{"d_model": 128, "n_kv_head": 2, "norm_place": "pre", "rope_base": 10000.0, "tie_embeddings": false, "init": "normal", "init_std_qkv": 0.0439, "init_std_down": 0.0, "optimizer": "soap_variant", "beta1": 0.95, "warmup_steps": 200, "decay_fraction": 0.862, "seq_len": 512}
Each number is 500 + 25 x the weight over its row's rms, rounded and kept within 0 to 999. Layers, rows and columns count from 0. Numbers have three digits each. The size before them is the row's rms in percent of the matrix's.

# down: layer 3 MLP down (transposed), 768x128, rms 0.215, rows 587-633, columns 64-127
# up: layer 3 MLP up, 768x128, rms 0.229, rows 588-633, columns 64-127
down587 096:449513485528507493500491462437505536552506482464505521524479509469498492518498501489472509508536534507515537480525518504538511484535483508476549495541493494535468471486477490518510480466520527
up588 101:504509522475500532444493480500458504522514540529518492528503486516543462499519538497477494502475479510515443521482498518492504487495509513520462499467497501554506528515474478489493484531479510
down588 105:484499550473485458486510528474499493467474515511449500546522510516490462552508487489496485516489534513521478496422480534464500510455498518533484515478504531521468475536520512556501518524465482
up589 107:490548495518465517546489485516480510470492478494486502509482522475480481510461548470519533489471503530517523500496519448527510525456537506498455496523469495464535506517497536480499504493497496
down589 100:518455514485541487499526506541454528519487514515498507522527511527493499535489472487494507474530492475435465524476535515471477498514506550525453459566515478522517486568490493487498486482473524
up590 091:512505529474503507500526549512531488537491518506498504516501515540454473473487483487511468484489459541493463495531502499485495537500522565541514524520492534505477494516451494488498504530528480
down590 101:490551489493460470496571514516491503511563493468534452516484464504499532464476511477494493491461528509509524512485513532543502499536513510471506515480512527517527498502465499507462476516480477
up591 095:464501488535478544470492486518485476472512479474509495524444524519507487508501519495461495491509511483535518471524524504530543460543485503453451514490484490541494519539494493531506496469474497
down591 096:454516482521507456557481480519445498494494440503472525466512447455526499510476544537527492528489468496510536507477498510471493488507518553472541484524525526492513496485479510504510499547520515
up592 104:477466522480485530525516473513504494502514531530486491525527519507449488453525481471506487541526541485515527507517512458484531513493492462497473537532475482494529501500478499494457482526516497
down592 106:497540501496503515481507465505515503536486506500510501522510495463492473493503485504453535486517503498459491470477529549499451506482532534498527519445529513549479492461475498492505482507507499
up593 103:503535490493504528433514513531493511487510517515520542508510507483493489467489513529530483471487484547481527483489508513480561476488445505489519480487500531486547504516450541461502472519505494
down593 106:503514523494469478516504501515497456496526460488512508518495534484481487510518498558519472530480461498503523521535493544498483505507542490469507500517504496535510447519511500507517523519501541
up594 089:546465504497513551490541474505520517501474431504481529549497531514493488493469502526485485523488518497501525463517499499577490500507502485489464508511465526495532530488515516537508491476466501
down594 096:486509490482471480516548522524513501507497547499500534487536523500524538507517518498522480485491474491478524510468491459457510497506443501522498510476460509508528472488549489483535495481500478
up595 113:484537468512577499478491499519481504494476486535516473503507471506492510515490501537457500505522478521495542466550486464445508477521467510495522532517480479518485545514488510509538475509485549
down595 107:515511552493504503440492516528505551532474508452502519465461461544496522526471513490495517489473496501456480493504508517528481460467510456517547509475509485493534475531535488472476503488507491
up596 109:480496476548504531522505496510519560540515535446515509523521541485478475528485473516494507496532512494494517482492523479503513483502510481502502512465478538517531540503539486478448525456531488
down596 105:504540519478495498542525471511503531491491494487506491524535513504526513482462520506460494466473518492527512522516517506464474475447489502560490486476478506475452456519433498508517521527443534
up597 105:524488477496500525511491527487517486502492458496528526532466490531486511522496473509475521504473498481558505480485523527516511528464536493508486529489512508502507506497478492439495538543494558
down597 097:509446512460485535505491483500546513534471501464470504489503495478470488470517478480500515548529479505476542488502510524509495548537451502497510510530538494533542494486478464479499478521499516
up598 089:546526502519524518484503486518463532476493487506489494505522491458494497501517522510517510518500571519475544497477537470479503534489493505512500505519477480483504473507493531480529487510508464
down598 105:489511550549489531476466455541501514474498496501498473541521477510485538481532511524504512482470555518486523487527485538502502517497504497531533514512496518496465466485500504549513483537534532
up599 090:515539476557511487488520513471503470501519490487516516498535528464467483505449495503494507481466538495498518463556526481509548483493515486468501551505534528543493517451492453504488487453498535
down599 107:509496473483489481503496520513517510515549541509516538532514499530490513481482490462484487483501484500501485479546527511493493465485506475497484525510529506518473531468516457518502527486474447
up600 095:498496497492494490475482495533528471527497508499489505504495521472491491460526489479478481511494526511499475516500474481518490497500492504517473502475519615502537473497470486522486489505497520
down600 099:504501507453506507506498462551492466503495488469499473493502491470502502527505496463509508459507499525522505501498488490529494487530484496503473513518459545532522525515464442504502455516504533
up601 100:499455485497466463520487517499534486497497531505479487554485530496499516525518541522484466506513493508529501479508497511537522466501474488539467504501451497499497502477505510467499465463495493
down601 101:480537507514522537476546453492490528506442509486477550502543500511450507503478523472495512520501462532494518518477514505506465523518505536542485487493525513490510525511508485451441545511489447
up602 100:494510531516525456508528547498490461495514505476512495462501514429532502520507491494499480438508493514464501485508548482509491512489495482510496539499508502494531485535486490521519512563538523
down602 099:472525486478486476524483538483456520536487526480508474539532495503491492464489471479488509537531482520449477545515477521458503476467513455480509505515471499491503548451492502502479413523500491
up603 084:499550508489496507464508505504499478565427499499523540518519502495490519517510549506499471518512482480475478527495507497456498461559501520531491492470461498490528517499513482505527484541503449
down603 084:549473511504532461536519516489508439478473496444514469488457465489492520466502522521480494542508497508520464465514490491503536525544510503525507510538457508515475493484514514481564525454501503
up604 116:494552516480510483496463565495554501508502516493491527496495468499466507470497526474508480555494547507511481480510466505478497476489563502525469528515515495493490502506518530503492475512539528
down604 110:509483566431540548530491522472517535485444501520492449477488496492530486486487537507507477469478520521511520454492480521519474465459493487494467465546513519505510501488477490471488532521487495
up605 107:491494474519482505508470486516526511508474529500497512521476497454458523497486454519550489502460491536525477524474530463505470502491521534462499488500458528546517483512478507508460462515526491
down605 089:461425484477487461521499498505490515511528515494512540511510493534515535469486538518497546496509474478436532515507505518495458482527525470534466490453525471484464491500518509498521511516535526
up606 094:513477466534505499492518477519490516480508523465553529497526492515532491493508491453525506517461507485509493485550514527494540502497537516513476516515496520527467454512539497510551483522410536
down606 092:521509514472514486545488494518509428503513481504477475516480504456437492507446481507490480497481531503501491528489451480495492440484468476509498497485488507443524533531478482572490485481508523
up607 094:489480495514526456482516473491540509484524524472534511542497437513499478493492520504500465531490485511497486500510435456490505507531512513522527442478497465480510468480499469430471509546472517
down607 096:521466463526483545523521508507496536506530518517474466474471511516470508510468500562522500477508524497485497566513499466478479477447519530528500520502483469548523570516531502480535461483499515
up608 093:450506527532480573488505510487497491513510506493469497508532543481506495504496501446481476492512520491481485502530460517512500539526494491546503532529433512519466515504510506476403487482496503
down608 099:464498453530503458506525514520483485454543512469526508483542516512529499484521555519500468490491536480481520486479501521509459460493514476533501474473516520487491546494493543526535501526476530
up609 103:524482505462481523476500480506519488501504496496456501487523502471455500512490478525496507524467522502518517502458508510495470504513518471487519540469465523497470556525506570510513459460517489
down609 116:461516499491454498491474482535477465480534514531458514513460473485521455504557493513490485458538550508509497488530511493511487505561493534486519487497497472531522485501540500484471465518467498
up610 101:479484505492480481530493526526523512498490522514510469507490466472510517475545495506512486509467533506508493513539482466528472523476513433488540490488534474473488513525530474501510498546504484
down610 095:518509513464497472504530475525501485541478507504475477533477500532496540472475496497457487508467517511495492514516530546476497508542513556550548516478496451463511515450484538559485508485480479
up611 108:528522479546465503558520545561456540512532516491483497490523485506489508520466485517501493489505504535569488472489495487523538504497475492482471500508497483510443515508498522557555438494449513
down611 115:507516507456527487510499490487490496476504431491497527494461501504480467527536495507486515564552506469562479505462477492492503498490492485522462516494498538493520471470519474545577462503504530
up612 112:513532490532495490498460513515528499527497470475507550466445512499509469493476532477517538504510503463538459516502479509508479512484501490519516530540541458493516479505517552485518490523463467
down612 111:529498481485497537471530506456529550490516506502503478462501513505457481497492528515456508488511538495525532508460511482506477477523525528439514499470486489519491485461452516489526511499503513
up613 098:511532491490451538517492495467504523516519536467493516520475527521537491473494541483537478506512467489503506498514498493520493499503523481479481557497538492497515433490534494485516519518485456
down613 098:531491570499471503511540466540494470518477490524520466520499473502483515528471539501467481481467500498426482455507507540467495488491503484522512463509472461488490449510493459485513499479526510
up614 096:541529473477490458483509565480497501491456474478513512492485517483506496535491536495533488453514490473471489528493497467468446502518516479499504580539511502488511466535477485494444492471514493
down614 102:473485528557520475488513473489483511524487477502489474543529476509542515504535535529470518476465506526497525451493454515510461441481491488524538495546450470507461516501536494504461488450472531
up615 100:515484492507498511459501514487513485526516504525510501495469541482482512483504507470494515434476487500538472472472530520531491496549493492498474486519529529456471481482480491468484500481510452
down615 090:453469498482505493507477489521491520471490492444479485518501503524467488479510477489508499517498486531465516527495507487489502489473476495468497482485482520510515502496501511474498501505462515
up616 114:492521465508514517498502514522507479517507499516530542458452485489494505502486487510500516511491523508503516493533461481518513518447442444522453472508511522538503477502529482475492496489486516
down616 115:495504482532535505507438541482493529491522530494459544468447516513529507506486536512498507564517496487486524517486488476470510512521470504480462538449571545481521476481512459496510484499502500
up617 093:471486486473498551511536519531476488504532462500488520527482505471488502500521524474487476565531503465501496458505508487491508461516477545500519486482491481505476481515503480553497494503488529
down617 108:520478502513553526494478531497499559518552503541449500486525516483460519483477508461554464499487499520473468496497504507534476502455464490491515498510522531522466499466504515501484496502510530
up618 096:516533531506464459519473500503516464540491473526520493513502544478502464527507508504537507475500527411508485543450483502449455549501492541459477521452486481511544493500539523486504488511509513
down618 100:530485512510453469536497535499517550520505461481538515480502497475491501506510444456549541540482525461519465545485470534498496522490543518479498525487488488527509502470461473459507490503493510
up619 096:565512474539523476524503492448464454546521533488498508511496432488519469537521552504481492487499511508502508478503545449480498505497506467514500499476460520508494508511458492532509483496488496
down619 088:487476438495513492472496449478522496484564488469550512506487515475503462497440484546511506466534480508488474490479504505509473511487508482479492484468481515515501540498486489550476491488467536
up620 096:498495507502508540446483525500508459487469495500498483501513485506526459484504518468500462477508509554553483497507472489512489536480477476538471480549510501522507485448497471494484487530481504
down620 096:501449531488505466490455452516459466469525531473473476495534470505471536509534479479504511449505527487495507474469537494507528507504508512536507505473515518473491492526500464539512513518523524
up621 102:531513528483530537461484485476489522544514513512518511518505472497467521512550475521418493506458503493540505506481472500525506506528501514495494468538485518494470477530519544531491499497472533
down621 097:503497512466493521529500490497555521500540521504504513476504466514470510505482535485473491523504534507487503508468479476514449506494520516479527531476507521516489496508483477495548478488582523
up622 096:457484482468500511500496456463501497535528479538456518553497484549476466482512520482560500504474505491454516469511532511506515490459538527496513488535514497563526480486454481473499485463560490
down622 100:495530532474469496548542514512482531528497533535489485504514500505470523522510457483496513512504480466531511559480471511496516471506500546515503523485523523502510502529509495526524482461546533
up623 099:490468523474510491505516503439480521503507529484492482445520517432488482509497548517515481506499498530490467497463536467490493494484489515513489498561482517506503477521488494501434528515513565
down623 097:482522478494484503498497503473493455479488478523530487466479518486497511478522490512525470508523544537490466533491478539486519522467489503577496493514493521496455505499518488491473528527501505
up624 104:446496455487444511487530524523494519514483484504469492494499479490527455498525539504480469551538511507505498462469514481498535510462507480471515447538474494447507552510470492474545477481500516
down624 096:529499461482554482495492483459488530503448456530496514517520508478493502525507466475533484514494485463533497520523525539510531473496480496541486502510496473497553480513476504486498519495501452
up625 093:493499493474499506470516506484528491499479514527479516498492509517455458569485478491498495480463534487480485522485522539503501452476543530478506470511539499441507493513502521488513551471488523
down625 087:481493469481480538514510486515508508455521523494503457496517442510487507468465517481480518486571469502505480503500542508562491467526477463480528510510490493531513468501489472483496491511507457
up626 090:491584480509505464493495549477486498480470516513521527504507476449502463546503502513489484510478492456500483478508495529512507518501533484507524507465486462480509576549470524500501532443529472
down626 085:456481496472526495476493472525500515525500499501527471495525487496527518518480476464477489472535524527472511492479507482455520449516502524502479456527465501507501458483472513485551491473506530
up627 103:465511477518514547473508487492504495549497508503520504523535574513465516464476481545505472492468490517493480509525516490501481490493501534507461547499509511503487459480464513560507561465503493
down627 104:481551457500494507496480504475520491502518533509483478471519502511474525456495489466531525506539528492547459472514502514502447482543534513506537494505525521511486469456474502502512484463464523
up628 104:526512537493464488525461532494491489499448497541525491483495530511502494490474461513483500492503539477510478491471512493539581518504484495534498499501515494526517514463497528503508437462528476
down628 101:543531489530476496483533529528527518464454507504488484497503503533509520468480456493512453491483474507491544511535487477489530517518479472513549503520463496481469523486514473489511478492476484
up629 112:512495530532478520536493531483519451529508474534497528468535505450475501460471504493485499470491534507513521497479511497521521506476472508493498511465519489525479536500429440505504466455483528
down629 104:490483506487533487509454527510488541440518448485524503512508507463486524525485498512501474516502487493538489513524520482498451492497497510546513517487456499479507508547554541521478537511504510
up630 093:489495527471513533485508500486488490476494518476499529496465552475489523548486523513447516485516515511479458546497502543482497487518485474478448488551492473527505495476511492466482493490507515
down630 098:532450494505502534464456500487515546461498507457478498460504484499486510535487466512524490492512503525500497537492518522493465508513490525512538469518495471500527487473514494591500506492516481
up631 096:490480468521497485496480534496483509483517469506523465553479539510490504489464489471506529484506481470487515534512496500499509479534496511529528514454519557490529499534485483506546496494457486
down631 098:500524523501494509457479539511505505509489504484546464533503427481498517511474503505503505428511539446503527490488488471501535486479526483558502507525516501507533463517465479466500504520514550
up632 109:462522462509511516501521525507508543495458501471540485499516509526523483487476515516489498566517565498520511484490452497497483509491542497439488464526497527489531514492537487517511495525469552
down632 102:542512489521496461511500491479517559474424445513486492505495492485487470513538521497511486520514501488472537492458469473503470506513468532486464492463502547514532510546492479502505534499495483
up633 100:485509483527511506505463486484591536501533517490493475504476487514474481553506502528477476477497476504491528522520467471500513467518542470508533497504495490517510496518544518451485518491496513
down633 092:541535515465512490518478499501464500519501461506527539515530496523563533498451541525479523488527504495496507511503525509489524522499481489497457516512505500527529483529495467512474513523471520